From a checkpoint of a small transformer trained on Wikipedia: 2 heads of 64.
Each number is 50 + 10 x the weight over its row's rms, rounded and kept within 0 to 99. Layers, rows and columns count from 0. The size before them is the row's rms in percent of the matrix's.

# layer 2 MLP up, 512x128, rms 0.225, rows 493-511, columns 0-127
100:43 52 58 51 62 59 50 57 65 44 37 27 50 28 61 41 54 53 40 41 49 49 53 74 51 49 47 51 69 49 58 46 53 21 40 59 38 57 45 60 34 42 40 56 48 51 62 64 70 58 45 54 42 42 48 54 40 48 25 52 58 40 41 43 53 40 68 47 53 50 32 48 68 49 36 49 38 50 57 53 42 54 68 53 28 42 36 57 55 29 50 54 58 57 52 41 37 50 51 40 49 56 45 70 63 47 61 43 47 59 46 40 44 57 62 69 59 50 58 48 42 43 58 42 55 56 46 54
090:40 45 56 51 50 55 43 42 38 46 35 50 46 42 60 60 46 56 48 62 51 63 52 50 41 34 51 47 52 60 41 40 69 42 49 56 48 45 55 68 45 73 64 52 63 51 39 63 38 35 54 33 63 50 66 45 61 47 49 50 43 62 49 47 52 48 18 56 45 49 52 52 46 43 48 51 60 40 41 43 43 34 69 42 58 50 47 64 36 39 44 42 57 57 58 53 51 54 61 61 56 42 69 52 41 52 36 38 70 69 56 47 20 67 45 56 72 57 49 46 47 51 38 55 41 45 44 61
088:53 42 25 47 64 55 39 53 57 48 63 37 47 48 51 45 45 44 42 61 49 73 34 59 36 44 47 54 48 37 55 42 40 68 38 41 50 56 38 44 49 51 40 52 55 42 65 46 31 50 58 44 59 51 61 48 44 54 57 59 26 40 60 41 73 40 62 39 63 41 49 52 55 68 46 62 32 49 53 45 37 46 47 45 55 42 51 50 34 63 59 62 47 57 67 33 69 53 32 34 52 38 43 55 63 69 52 40 59 48 54 62 59 47 56 36 56 51 51 60 50 43 53 53 57 56 46 30
095:23 39 46 50 44 45 73 45 50 42 46 36 33 40 57 45 65 27 60 57 39 44 59 56 45 33 39 49 49 62 59 50 57 55 58 57 68 46 55 68 49 46 34 54 53 33 59 64 40 46 45 58 45 30 43 41 44 57 53 41 57 46 48 57 44 29 42 45 41 54 43 54 61 45 52 57 40 67 51 46 50 44 53 54 50 66 58 49 41 57 73 45 64 61 54 43 43 32 52 41 46 44 60 58 54 55 60 54 39 43 48 43 63 58 73 57 34 60 69 34 53 53 65 40 55 46 44 48
093:45 54 42 48 61 43 62 64 47 39 33 40 64 47 45 47 34 55 51 50 74 51 61 60 77 30 60 32 47 34 35 39 54 40 37 40 45 47 59 51 50 54 49 52 34 60 30 61 47 57 54 40 56 57 70 52 31 57 56 60 48 50 64 43 39 56 69 43 46 62 48 52 63 63 40 56 71 50 68 46 41 61 51 49 45 55 46 45 54 37 47 60 54 35 58 48 50 51 46 50 59 55 41 52 52 50 47 51 36 49 43 46 56 35 51 57 54 37 36 55 43 37 56 79 54 54 57 39
108:44 48 61 53 60 63 65 45 55 56 36 42 54 35 36 52 42 53 67 42 48 65 47 47 58 44 57 45 76 23 38 63 53 67 63 56 37 38 50 33 56 38 47 34 52 43 43 60 56 56 41 69 37 50 50 65 37 65 56 51 49 64 40 34 45 67 35 42 44 69 41 46 45 44 52 50 54 43 50 25 68 42 44 51 55 61 65 53 37 58 51 61 55 57 58 48 57 64 39 55 59 50 45 41 42 54 44 42 47 53 36 38 40 44 43 47 45 38 41 56 54 53 34 47 43 56 49 54
097:46 43 67 40 53 60 60 55 52 65 22 38 60 42 46 40 62 35 43 60 44 36 45 60 44 56 57 51 55 35 42 62 40 60 63 61 56 50 38 55 66 46 31 38 55 57 65 46 51 47 33 40 47 33 62 41 42 58 55 37 42 59 50 51 44 38 47 61 59 47 53 55 44 35 52 41 48 59 63 57 57 69 54 47 52 57 43 45 34 54 63 47 35 44 28 49 44 50 36 60 46 45 53 42 53 52 60 42 56 46 52 69 47 47 65 51 75 61 58 43 51 30 61 37 39 49 46 67
087:34 57 55 32 49 51 43 66 48 44 60 45 55 59 46 50 54 57 76 45 51 37 43 69 52 55 30 41 49 52 52 54 76 54 57 52 55 50 60 53 80 68 50 52 64 43 27 37 55 60 63 56 53 50 39 58 49 35 42 61 39 52 49 59 40 49 50 45 49 51 46 36 52 35 44 58 44 44 40 51 46 53 51 57 43 46 33 44 55 35 50 42 65 45 57 61 56 42 53 51 44 59 28 55 42 45 61 44 51 32 40 55 49 60 35 65 66 48 59 58 46 67 64 66 52 35 46 59
079:64 26 47 55 64 70 44 56 25 41 50 54 52 50 56 54 46 40 44 44 50 49 46 56 50 59 58 57 62 54 44 41 35 26 39 59 48 56 57 64 59 51 59 43 50 62 66 53 48 57 55 68 45 64 45 43 66 51 56 34 67 41 59 40 57 57 48 60 51 51 34 59 37 42 31 43 53 34 69 53 61 51 49 45 54 40 52 31 45 47 65 48 38 48 61 62 38 43 36 54 71 35 59 52 38 46 44 61 45 53 56 46 47 48 39 66 56 57 61 40 51 59 64 47 36 52 45 35
107:43 31 46 49 45 59 58 50 30 70 37 54 60 46 66 65 33 51 52 57 51 40 55 44 48 41 48 63 60 43 62 37 42 67 32 47 49 56 43 42 53 47 42 42 47 67 39 50 53 36 55 22 46 60 56 49 58 51 44 69 50 53 40 49 56 56 46 52 29 67 37 56 64 40 52 49 68 57 58 51 38 40 48 47 65 54 51 49 47 62 36 55 39 48 55 35 64 63 50 46 64 59 49 41 54 52 49 73 44 69 40 37 55 53 69 60 54 58 56 42 56 38 55 41 38 56 56 44
099:52 60 55 47 57 51 46 44 59 71 46 46 51 53 64 48 54 42 30 42 57 53 43 64 47 46 49 58 43 41 54 37 52 47 31 38 50 50 39 51 40 64 34 63 51 52 58 38 45 65 48 51 49 58 38 47 66 52 40 55 51 65 51 33 55 43 48 45 44 47 47 46 71 53 59 28 69 51 74 51 54 59 59 43 49 50 49 63 53 52 73 66 49 34 32 44 51 54 75 46 62 45 26 73 61 53 47 49 42 39 50 61 35 58 50 55 57 56 43 55 45 44 58 68 37 52 37 39
101:40 42 54 57 67 49 40 33 61 75 67 40 47 46 51 53 59 41 49 46 47 56 38 40 58 64 23 37 45 47 48 47 54 48 54 33 47 41 62 39 51 39 49 36 27 66 43 64 39 45 60 62 46 31 43 74 37 59 45 63 48 43 52 58 33 36 62 32 44 49 65 47 39 48 68 50 60 47 54 57 40 54 51 59 47 45 41 50 54 43 51 52 45 42 68 38 49 52 51 53 45 63 50 54 55 47 49 38 62 63 59 42 39 52 61 56 66 43 46 55 52 54 48 35 33 53 38 43
104:53 71 31 47 61 47 42 70 66 43 26 46 32 33 34 66 38 57 59 36 50 58 35 54 53 45 48 65 69 46 53 46 38 60 48 54 47 58 56 58 53 61 41 42 53 67 40 43 48 45 50 57 43 50 45 34 49 54 49 40 43 67 65 51 59 48 66 44 39 62 52 44 39 47 43 46 46 37 51 44 52 44 22 49 37 54 60 66 51 52 51 42 66 37 49 42 51 54 59 63 33 55 32 58 42 58 44 47 30 60 47 56 52 57 61 51 53 48 50 53 49 42 62 52 30 47 42 53
115:44 39 43 30 47 53 64 37 64 48 56 51 57 57 61 70 42 57 54 60 62 65 43 73 47 50 53 43 40 39 48 48 58 62 43 52 48 40 39 48 40 43 52 55 67 60 50 61 33 57 43 51 46 32 47 50 40 29 57 64 50 63 46 44 42 53 45 58 35 65 35 38 57 38 58 51 48 53 45 43 57 58 50 57 47 29 52 54 60 41 56 67 59 60 59 55 60 57 49 54 42 37 56 73 45 40 47 55 50 46 59 52 33 55 41 46 73 38 44 46 46 29 57 34 49 41 27 60
085:37 52 38 28 72 36 46 54 60 44 45 70 65 56 42 55 66 36 63 47 58 58 39 68 56 55 34 67 61 47 56 59 50 56 48 63 47 60 56 35 38 51 50 29 50 55 42 54 52 29 74 58 43 39 45 56 46 51 41 35 45 53 57 63 48 63 61 53 55 44 45 50 59 43 56 52 44 57 48 56 61 28 46 55 56 49 54 43 36 46 43 65 61 45 54 46 61 56 63 48 41 41 54 47 56 69 66 34 34 58 57 49 43 63 61 42 52 45 65 50 71 57 50 45 51 49 56 48
084:73 58 52 39 54 61 45 54 37 59 29 53 65 50 48 62 42 43 61 53 48 55 50 36 47 58 54 52 54 34 44 52 57 58 49 47 60 50 48 53 53 48 41 74 49 45 47 63 60 30 47 44 67 26 40 59 38 46 42 48 42 48 52 40 48 64 48 58 61 41 59 62 59 52 57 40 56 65 56 41 47 38 48 48 40 48 53 44 55 69 49 50 54 46 46 50 40 29 47 55 27 41 55 50 68 54 35 62 50 42 63 81 43 31 58 59 43 62 63 36 53 46 51 50 35 49 39 35
104:36 52 44 55 64 54 64 61 51 35 63 48 44 61 46 41 55 60 77 56 56 36 58 43 50 61 43 42 49 56 38 66 52 51 43 50 69 39 40 42 38 55 56 49 37 47 36 42 42 58 29 60 48 32 51 49 51 43 44 62 57 43 49 36 55 48 59 53 47 44 55 65 47 58 45 61 35 51 18 26 59 56 66 72 49 42 52 70 50 53 51 57 51 58 52 54 46 58 35 59 62 41 59 50 42 49 53 58 50 35 43 44 41 46 55 53 61 42 36 40 54 39 46 29 43 35 46 50
090:40 47 82 46 42 45 45 58 41 49 50 61 27 42 61 39 47 51 49 54 63 57 53 64 42 36 57 46 51 47 36 53 42 59 46 36 44 54 44 63 63 50 39 56 40 54 24 61 57 52 51 56 60 41 51 44 45 57 58 54 62 51 51 51 50 51 30 52 45 45 34 70 43 52 42 58 62 76 67 57 35 49 64 43 52 50 35 64 42 54 54 57 47 50 62 48 53 54 26 31 64 47 67 58 53 50 51 46 54 44 72 48 57 37 53 41 52 52 45 57 54 40 63 50 64 45 36 56
109:50 32 57 46 51 67 44 36 51 46 38 43 49 49 51 59 61 43 43 47 36 55 52 58 48 59 57 43 61 66 47 56 47 40 52 59 36 24 60 78 48 52 46 55 36 46 30 65 45 54 50 38 55 51 66 37 61 33 55 60 63 65 63 48 53 49 39 31 61 48 58 39 28 63 56 59 42 54 51 47 72 60 54 45 76 41 53 49 63 51 45 45 51 41 63 56 44 50 51 62 54 50 50 29 35 54 42 48 52 55 57 61 63 37 36 66 62 44 49 51 41 57 48 53 50 56 50 45
# layer 2 MLP down (transposed), 512x128, rms 0.21, rows 493-511, columns 0-127
107:41 42 61 44 39 74 67 51 64 43 44 49 62 49 40 66 58 44 58 50 50 58 71 49 43 50 37 48 62 57 57 50 59 50 40 57 58 60 58 41 36 44 51 43 40 50 68 47 48 28 61 45 48 46 46 42 60 47 26 51 50 48 66 38 44 40 44 60 54 59 47 54 73 47 45 49 51 40 38 41 69 53 42 57 41 54 58 49 38 37 65 49 35 62 49 33 41 57 70 45 59 48 58 44 37 61 27 58 53 55 53 52 60 49 48 62 64 48 40 43 56 62 46 65 72 51 38 51
108:56 49 64 47 52 48 61 47 31 52 31 51 52 43 54 49 37 56 69 61 52 63 57 67 38 58 53 75 56 49 63 32 46 54 57 51 53 58 56 53 49 57 57 37 48 41 35 44 46 55 62 52 63 43 48 51 60 29 52 61 60 66 61 44 66 41 30 55 46 35 53 33 42 41 63 53 64 37 49 67 38 53 58 38 56 45 72 53 56 53 46 45 45 38 60 39 50 43 50 51 51 66 73 50 47 51 55 47 76 65 45 48 42 61 49 51 47 57 44 69 42 50 48 36 63 49 62 52
099:52 54 52 51 41 45 48 53 57 39 55 48 57 47 58 55 33 31 44 37 53 54 42 58 54 62 37 51 48 47 43 48 53 44 51 49 64 54 31 47 56 54 57 67 66 64 53 54 48 47 31 64 33 47 49 59 30 38 53 49 48 38 43 35 54 59 52 60 32 47 53 35 40 44 44 38 68 49 61 51 50 67 69 64 58 45 52 82 50 50 47 42 34 49 49 28 52 59 60 56 63 61 36 57 40 54 62 41 58 68 38 43 46 58 63 61 49 63 47 48 61 37 45 38 45 39 63 62
096:54 43 60 29 64 58 48 39 26 51 64 54 46 52 40 50 47 54 68 56 47 39 48 58 57 54 52 46 59 57 62 49 74 70 47 67 58 43 44 46 28 45 65 58 53 48 54 68 46 54 51 35 49 43 46 40 43 61 43 58 34 50 44 52 42 43 37 20 43 35 58 60 61 50 48 34 49 53 33 49 55 59 36 39 51 60 47 38 39 51 54 54 54 54 41 49 56 41 46 50 53 41 46 47 44 50 64 34 56 38 56 38 50 53 57 59 42 44 56 76 51 50 45 57 74 31 56 45
092:61 55 49 38 49 50 39 67 47 69 58 66 43 78 37 50 64 38 27 50 53 60 64 50 48 63 52 61 39 57 52 58 50 67 58 44 66 54 54 53 59 65 49 43 59 55 51 50 37 61 49 53 55 35 42 45 62 51 39 51 56 52 58 44 37 48 40 33 50 41 43 36 41 40 51 38 50 48 55 50 57 37 54 57 65 57 48 41 51 39 56 52 54 54 61 54 60 56 55 68 44 42 58 48 60 58 42 47 69 43 45 42 66 57 48 35 31 63 45 72 46 29 61 49 43 46 72 64
107:73 65 47 52 35 46 38 59 60 40 45 55 31 44 55 32 35 52 38 51 70 46 59 49 50 51 64 53 69 62 49 58 66 45 52 46 45 41 47 54 48 45 43 46 59 27 61 42 40 53 41 36 37 59 54 40 56 66 63 38 58 47 60 66 55 59 45 71 63 54 43 44 45 60 58 54 51 24 44 50 62 47 66 57 45 59 59 64 56 43 38 48 55 43 56 64 53 52 48 51 46 52 26 51 62 46 50 34 51 60 49 56 45 49 44 47 58 40 50 64 41 54 47 43 35 42 59 72
101:57 38 41 49 43 59 44 25 53 34 57 40 56 48 49 27 39 44 76 45 44 43 52 41 46 51 38 45 55 64 48 39 57 52 37 44 43 57 51 55 65 33 45 60 40 43 46 38 62 58 50 54 39 39 55 56 31 32 41 52 46 49 41 58 58 71 33 51 58 66 36 46 50 56 44 59 45 41 44 38 56 39 50 34 55 39 48 61 47 38 36 54 40 54 51 30 52 58 59 66 49 33 52 38 45 48 63 55 44 46 34 39 47 43 44 61 35 57 37 43 41 40 49 59 50 61 69 46
096:58 58 29 39 39 64 49 45 65 71 63 67 55 36 68 60 54 54 39 36 57 42 48 29 44 40 50 46 66 36 61 36 48 55 52 51 42 65 36 44 48 60 54 38 34 33 51 51 38 49 56 46 59 42 41 55 54 55 51 53 48 43 32 60 60 50 41 50 29 56 58 49 53 57 59 42 51 56 56 45 30 49 63 52 49 62 71 49 61 45 57 67 32 45 58 63 45 54 48 51 65 50 75 51 42 40 40 39 44 55 45 36 40 51 57 38 46 44 40 49 56 61 56 42 63 41 52 45
078:61 47 46 63 59 38 51 53 72 57 39 52 55 53 56 34 46 44 48 55 63 62 59 48 51 45 56 50 49 58 54 56 62 53 46 29 45 73 51 53 63 50 56 64 44 57 58 58 47 58 68 51 51 48 49 53 45 51 48 51 54 49 48 50 68 42 62 51 41 51 50 42 65 46 45 52 43 39 50 45 83 53 43 49 34 52 35 24 60 40 40 57 47 57 45 59 72 53 61 39 51 53 65 67 61 50 54 52 63 57 45 48 44 50 37 35 49 58 55 57 33 43 58 65 86 46 63 56
098:61 65 48 38 32 65 42 57 47 47 43 46 56 51 58 52 51 52 60 59 36 52 60 34 55 51 20 54 46 41 84 60 37 70 45 45 33 68 47 38 37 52 53 60 54 57 46 49 35 51 56 57 57 63 44 38 46 58 54 44 56 47 55 61 35 57 48 43 54 69 54 49 56 41 39 61 68 47 52 54 64 53 54 45 76 52 47 59 45 39 44 40 53 58 48 56 24 53 56 36 36 59 59 43 62 42 52 56 45 54 41 43 48 54 44 50 35 39 45 57 49 52 49 49 41 60 28 54
098:61 66 62 47 53 39 55 46 72 68 71 38 41 48 65 64 35 47 72 60 58 43 46 53 54 48 57 51 55 47 53 42 38 43 47 41 60 57 36 46 59 57 40 44 61 58 54 38 51 59 34 46 40 56 52 48 40 56 64 42 61 58 38 53 46 41 46 63 41 42 48 36 42 24 50 51 49 48 35 49 39 55 56 44 52 36 58 34 68 44 45 59 42 46 49 52 57 69 48 30 39 54 43 64 55 54 43 42 53 53 40 66 38 47 54 47 49 55 36 76 43 49 62 58 51 71 37 45
098:41 45 55 57 39 54 41 41 44 42 59 45 34 60 33 63 51 49 49 31 58 57 63 34 54 61 42 43 46 43 69 68 42 55 44 59 63 36 47 47 46 37 54 40 62 46 53 35 40 48 53 55 33 63 51 50 41 59 25 43 45 68 65 38 54 58 39 59 64 53 57 58 39 60 47 43 45 35 44 58 53 58 59 53 49 45 52 38 66 68 35 67 43 64 57 35 46 49 60 47 55 50 66 52 65 46 40 38 48 34 43 45 50 49 46 63 44 52 59 42 40 53 47 53 38 28 70 45
102:64 68 48 72 46 49 37 37 57 57 35 54 51 25 51 46 38 48 52 55 58 42 56 55 42 45 55 48 62 49 33 29 55 46 38 48 42 63 56 50 52 42 42 52 41 69 61 56 50 49 64 56 42 42 43 56 64 52 40 58 26 61 64 62 50 60 61 53 58 70 54 46 28 52 53 45 66 52 57 54 46 43 59 46 52 38 53 61 36 62 63 58 38 41 44 54 55 53 58 58 46 34 47 54 36 54 44 59 57 48 53 43 64 56 66 63 51 49 15 43 40 55 49 42 49 52 60 44
117:31 60 42 75 54 36 47 44 34 61 45 49 45 57 51 37 59 46 74 47 61 37 54 55 68 45 49 47 46 54 62 61 46 51 63 51 50 44 53 39 55 62 49 36 52 73 44 53 37 36 61 45 55 51 42 55 54 36 45 61 58 46 56 73 58 53 53 61 59 40 64 54 47 46 38 61 60 56 64 56 44 46 47 45 51 37 54 40 35 38 60 51 58 65 62 39 56 33 45 45 54 56 38 52 39 57 65 47 39 55 51 72 57 48 55 67 41 38 38 34 57 51 41 51 36 46 42 71
093:52 48 64 31 39 59 53 62 60 68 57 49 56 57 45 54 47 39 27 37 51 51 54 59 38 49 51 54 53 49 42 40 44 59 48 45 58 58 53 57 69 36 47 42 39 46 61 49 68 42 46 37 57 65 47 21 42 45 64 61 58 60 64 35 65 50 62 60 34 49 63 52 49 40 54 46 52 52 40 48 59 40 71 40 63 46 43 53 47 43 44 56 66 48 24 59 55 47 50 42 47 38 71 48 45 46 46 65 61 50 53 57 58 57 48 36 68 58 47 60 53 29 45 36 36 50 49 49
087:57 63 34 59 76 40 54 52 61 47 57 54 46 61 46 41 45 52 57 32 59 34 58 58 44 54 49 69 47 64 46 47 45 59 42 48 39 45 56 55 47 41 37 50 61 77 61 64 48 55 70 68 56 50 43 44 45 44 53 49 60 57 59 51 48 44 51 65 63 48 46 48 68 48 64 36 56 57 36 58 40 46 50 29 54 64 31 52 51 56 49 58 48 56 68 48 38 61 47 57 57 57 59 57 71 48 56 44 58 69 51 44 66 62 43 45 52 32 58 56 59 63 62 40 43 55 72 48
109:34 54 22 48 65 49 37 48 44 59 56 49 42 44 56 55 59 41 44 39 49 46 63 41 38 58 34 48 50 48 55 33 67 63 66 39 45 53 54 43 55 48 39 34 48 53 45 67 76 54 66 61 47 49 45 43 57 45 63 64 53 68 31 54 41 52 63 44 38 53 48 63 58 68 61 55 34 51 33 63 42 38 40 49 66 51 53 47 45 50 35 55 24 48 58 44 62 64 46 49 57 47 41 50 55 65 52 48 62 49 48 52 58 65 38 61 45 45 48 50 51 37 62 55 51 54 34 51
086:63 56 54 59 49 49 50 61 33 50 39 58 41 52 54 49 41 52 48 63 59 43 79 53 58 47 55 52 63 49 46 45 47 35 39 49 38 54 50 50 40 55 51 39 43 40 54 57 55 45 53 35 42 46 47 44 48 68 71 38 46 46 59 62 39 62 39 51 56 46 64 43 56 54 50 43 34 42 52 58 54 51 55 48 64 49 51 44 48 32 39 46 62 32 50 29 38 41 36 40 35 59 70 42 32 62 57 66 31 49 50 43 52 41 78 46 61 49 44 51 52 43 54 63 44 45 33 79
105:59 36 56 48 63 70 63 35 38 58 50 37 47 52 45 42 48 56 55 45 47 66 51 49 39 42 56 50 49 43 47 55 62 67 50 41 35 58 52 45 61 33 42 79 44 54 61 56 65 35 58 42 36 46 48 75 54 50 38 32 66 47 56 45 47 49 54 42 52 56 60 39 47 55 38 72 58 57 52 61 42 41 53 38 54 42 57 27 57 47 50 50 39 47 66 42 39 49 53 50 50 44 54 50 45 58 73 47 33 49 42 69 45 51 54 49 37 39 48 50 70 49 59 63 61 57 30 53